Weights of a small GPT-style language model, trained from scratch on English Wikipedia.
Size: width 256, 2 heads of 128 (1 for keys and values), vocabulary 2597, 12M parameters.
Architecture: RMSNorm before each block, rotary positions, no biases in attention or MLP, untied embeddings.
Each number is 128 + 32 x the weight over its row's rms, rounded and kept within 0 to 255. Layers, rows and columns count from 0. Numbers have three digits each. The size before them is the row's rms in percent of the matrix's.

# gate: layer 3 MLP gate, 512x256, rms 0.19, rows 444-457, columns 64-127
# up: layer 3 MLP up, 512x256, rms 0.19, rows 444-456, columns 64-127
# down: layer 3 MLP down (transposed), 512x256, rms 0.17, rows 444-456, columns 64-127
gate444 103:094110091114072153081100165136081112100134148127159153118183118172116126119192131120155083117134120113125151147101151077125060163155109157134104180135129154167134118092113152136165088120101140
up444 106:136168031120117138113129133107130110040144138153130110173175090119124120135091085157104075102072153120079117106100097143131096126105116089163143171127143154077097070087108161053140118133097132
down444 107:143109145137094211127056119142097128121100120069145114110155145189160118103133163127204145188160086239174190132149144127156098122135105160131115065143094139117093078091173077120128117126167115
gate445 098:075176114198138135099150093111106171164233159149129145119135160223161110126130173145120099126124103143077070098149137133121096086087082143090138160053121104099107090135127123110148129127146107
up445 101:127145137098193108098161115128151144134101113178116140161125159092078138149165119144110156099114178145123192176091154101091062171093175115129137093092105149115103115171115147142122152113070123
down445 102:146166093093081109152096149113106155137108098076131183103111090131127158105123138127127084099077157138107118085124118083110152158097120072151136120079155100108161108096121140122126142103100153
gate446 100:126048163118125124119146100131095139113110118123085129045141147127141165189144112108137131128140184134158117068130143103152152249119142095149165124131122119109110119150151132190132117058140109
up446 102:096126212140115088108077098119192148142148197137160146116115109129151140060101153113144161096151089125156122143145143094129122091163136091076152108124158194109092173096212100186099160147151063
down446 108:082095181129155126060163100142109202122137131183133141076153082105174079106082096152146119158113148113169147161116099087107158136138157073116147144133056130158087116155138127097112118167110064
gate447 098:123141157135100075114192125066172157093096095119116079137122068153097087117158123120132152073118184169152189098185112075091172136126132124153117097122157127178130174068144137111052111124109200
up447 104:165138141133165192088130117182115133126094107128120180142140143109138107191032194120158075100112120070040122102097086174139139155123174115070205062117125111086130171125074137102154122142142090
down447 111:177116058184112128160123167154063132162190180123149173122136129110153133125148099103145116141156090110104091128075137154086073103128131162086108168088081110115145063158154107170162149147126109
gate448 105:099175139092181158159074124139220096114112132119135116161100093129152122111106133123183091100123119140099196124131135121112147103100116148096100145102110099160109131169134176109060154104086117
up448 102:059111115105124134150117123126125119111145178153153105140053077158146163078128115143120140145211121140120123153128113134174116089113094148167139133155115141110136131157127111165113087104146130
down448 103:051146150183169122130132101179161131126122127100135183112083195124128116088157155128134140162144089157065107090148112117152131095136110149154107132135078134161078091164105117109107108125140154
gate449 100:118110138152159157115125183134133105088163123098104057163148092076116160123094142169143102123119173066133193121129125169166143159154114115049138055121135118048083020135166131101178083165106149
up449 097:085086129149132189131148137094126121092077120135167119141150161116136166138087104134099075116122106139138165107098158160109090130105102175116123100152168133185118121117122062120188121102130110
down449 098:105113178155138106098091121123154147098137079081207135128118149092107173102133130127144085152090092153203172057088130148101077081070164139109165143144107131122118168133138112142188118097111115
gate450 097:146101167154093134146131121149165128096128110142073147174177080121134127183071094091119226190146098087111130119144164115158143192080127159074150140143123147121093156126164081134195187137122179
up450 091:134118111091120176150147168128127169096142126120155129171168071125085114143154062093094151123104165102110125148109053139154146146082138153116140142120108194109115101154176129168172097053076146
down450 094:110162135155108148095079119132128048161126131113167118167151094172168106194108120054127129118126132151133161179141137121151180161138100088076140168113141170147091134120174097122118109138160081
gate451 098:230107110179095074155128112091112131142087132121111175152143122153101090075199154163151159116054138148136114149101135056170092103046157147126139160121168116145102120167119091096126143164076155
up451 109:146084150136157166133127131167059128135174137116139122065120137089165168120120090139115115147101171159141187156134173155132139133127140170152126200179136135146100145133123170170142106133138092
down451 108:109133125140161127130133145110088135172192101155160169192063165179084065142161089140123169132150111159106067095100094135108126115138104139119176129090129116108123107110121100104146095082097152
gate452 098:079129049154098114056133106155099084104136116137104111136113103121156255136141138111119141121152149109158138160177124128122104143115134178068147142134093083143158127091105129154110100162109085
up452 096:114130103146139137070133149125098063124167129093169180076099115130140231120144153113093083131148178119127109160183170173116084133086177152131160131204046090154130142106098133133110121071107116
down452 100:137182119127073122107181126101114126121160161151117134127116160080111191161200121146072130140159094114096207181134151101149101130148112106103130191118096137140120091135096095077178146087114112
gate453 103:130122150101122149117116152067115181157219152094110099129125144124114093080087142106186169085166155137149140140131107142135119139133138110123089097131159077114104090133158095089077082222135128
up453 100:104104066105099124092138085136092165079178138119116143132129133112088153156143114067163149073108111110163122145130124149177128136163098166139173122141081141119052139108146119095082161126186135
down453 098:166123079107073169158089119123116098152170152133108134117130146084072126161134117074126110039134048138134161107135093086119126136128121184106102113181087128146138125080126176167130178150139123
gate454 106:094102055088144104103046154122094142152194110100093113167163139129124132170065159111105134133136128147158158157136152087189135159120171160071128116144086062151094128127163060116132193157108106
up454 103:133087127189157183179063150109170106154146150108021151132141153167174122128107150155110113073098122138134147163139143162166131159089119152092078095134114110172092174141095063128134136190109124
down454 103:117160159055130177140153100127113160111118080171121095107123178123096049106195122060122130104137137098159135145109133109061132122181136132185059136137144111131107133120114138130123088151180163
gate455 097:113138120125066085144161095140176096168146106087164094099109115135145112158098096109176146145135160099176144112144118019169200110134097111172157098136123184147113131162143185148113045141122166
up455 099:083125153097098114111085110115143154151139079095166130135143089096127109116122132110164119100111126059211179158166150155139178104135145082219151072065133134114141152117152187150146098187160160
down455 099:144145105098132139156188135114133139096105116083173150108118097111183099146122099116115192147101111113160093161115132146184156112172148183139144118118183098086119154157098118148126053173131143
gate456 089:143183125178150181143168155139142100134098099110177143128139083100091112158107108113075143143127153088166147080145173129135163057095085155164149156128134120130081175084142161085140113097075145
up456 088:136139125115127180125131152138132124161134057117137172153180121089143126159124093075122106103152129100153136082109112107175159088123077152105161112109105090148078170123146138105128161133087153
down456 094:128188130166124135118227120121131126142186094154106141173135080121132031099163106138173175174099120173100102135138156136107174135089086178120156106153165165126072122160188127142102082075131149
gate457 090:103134134086137125128106136193105128082120156148133131078163157065196103129154160099134110086067107097187124047125167125160184103169146103172153122155170101107135103117188124096098106178145150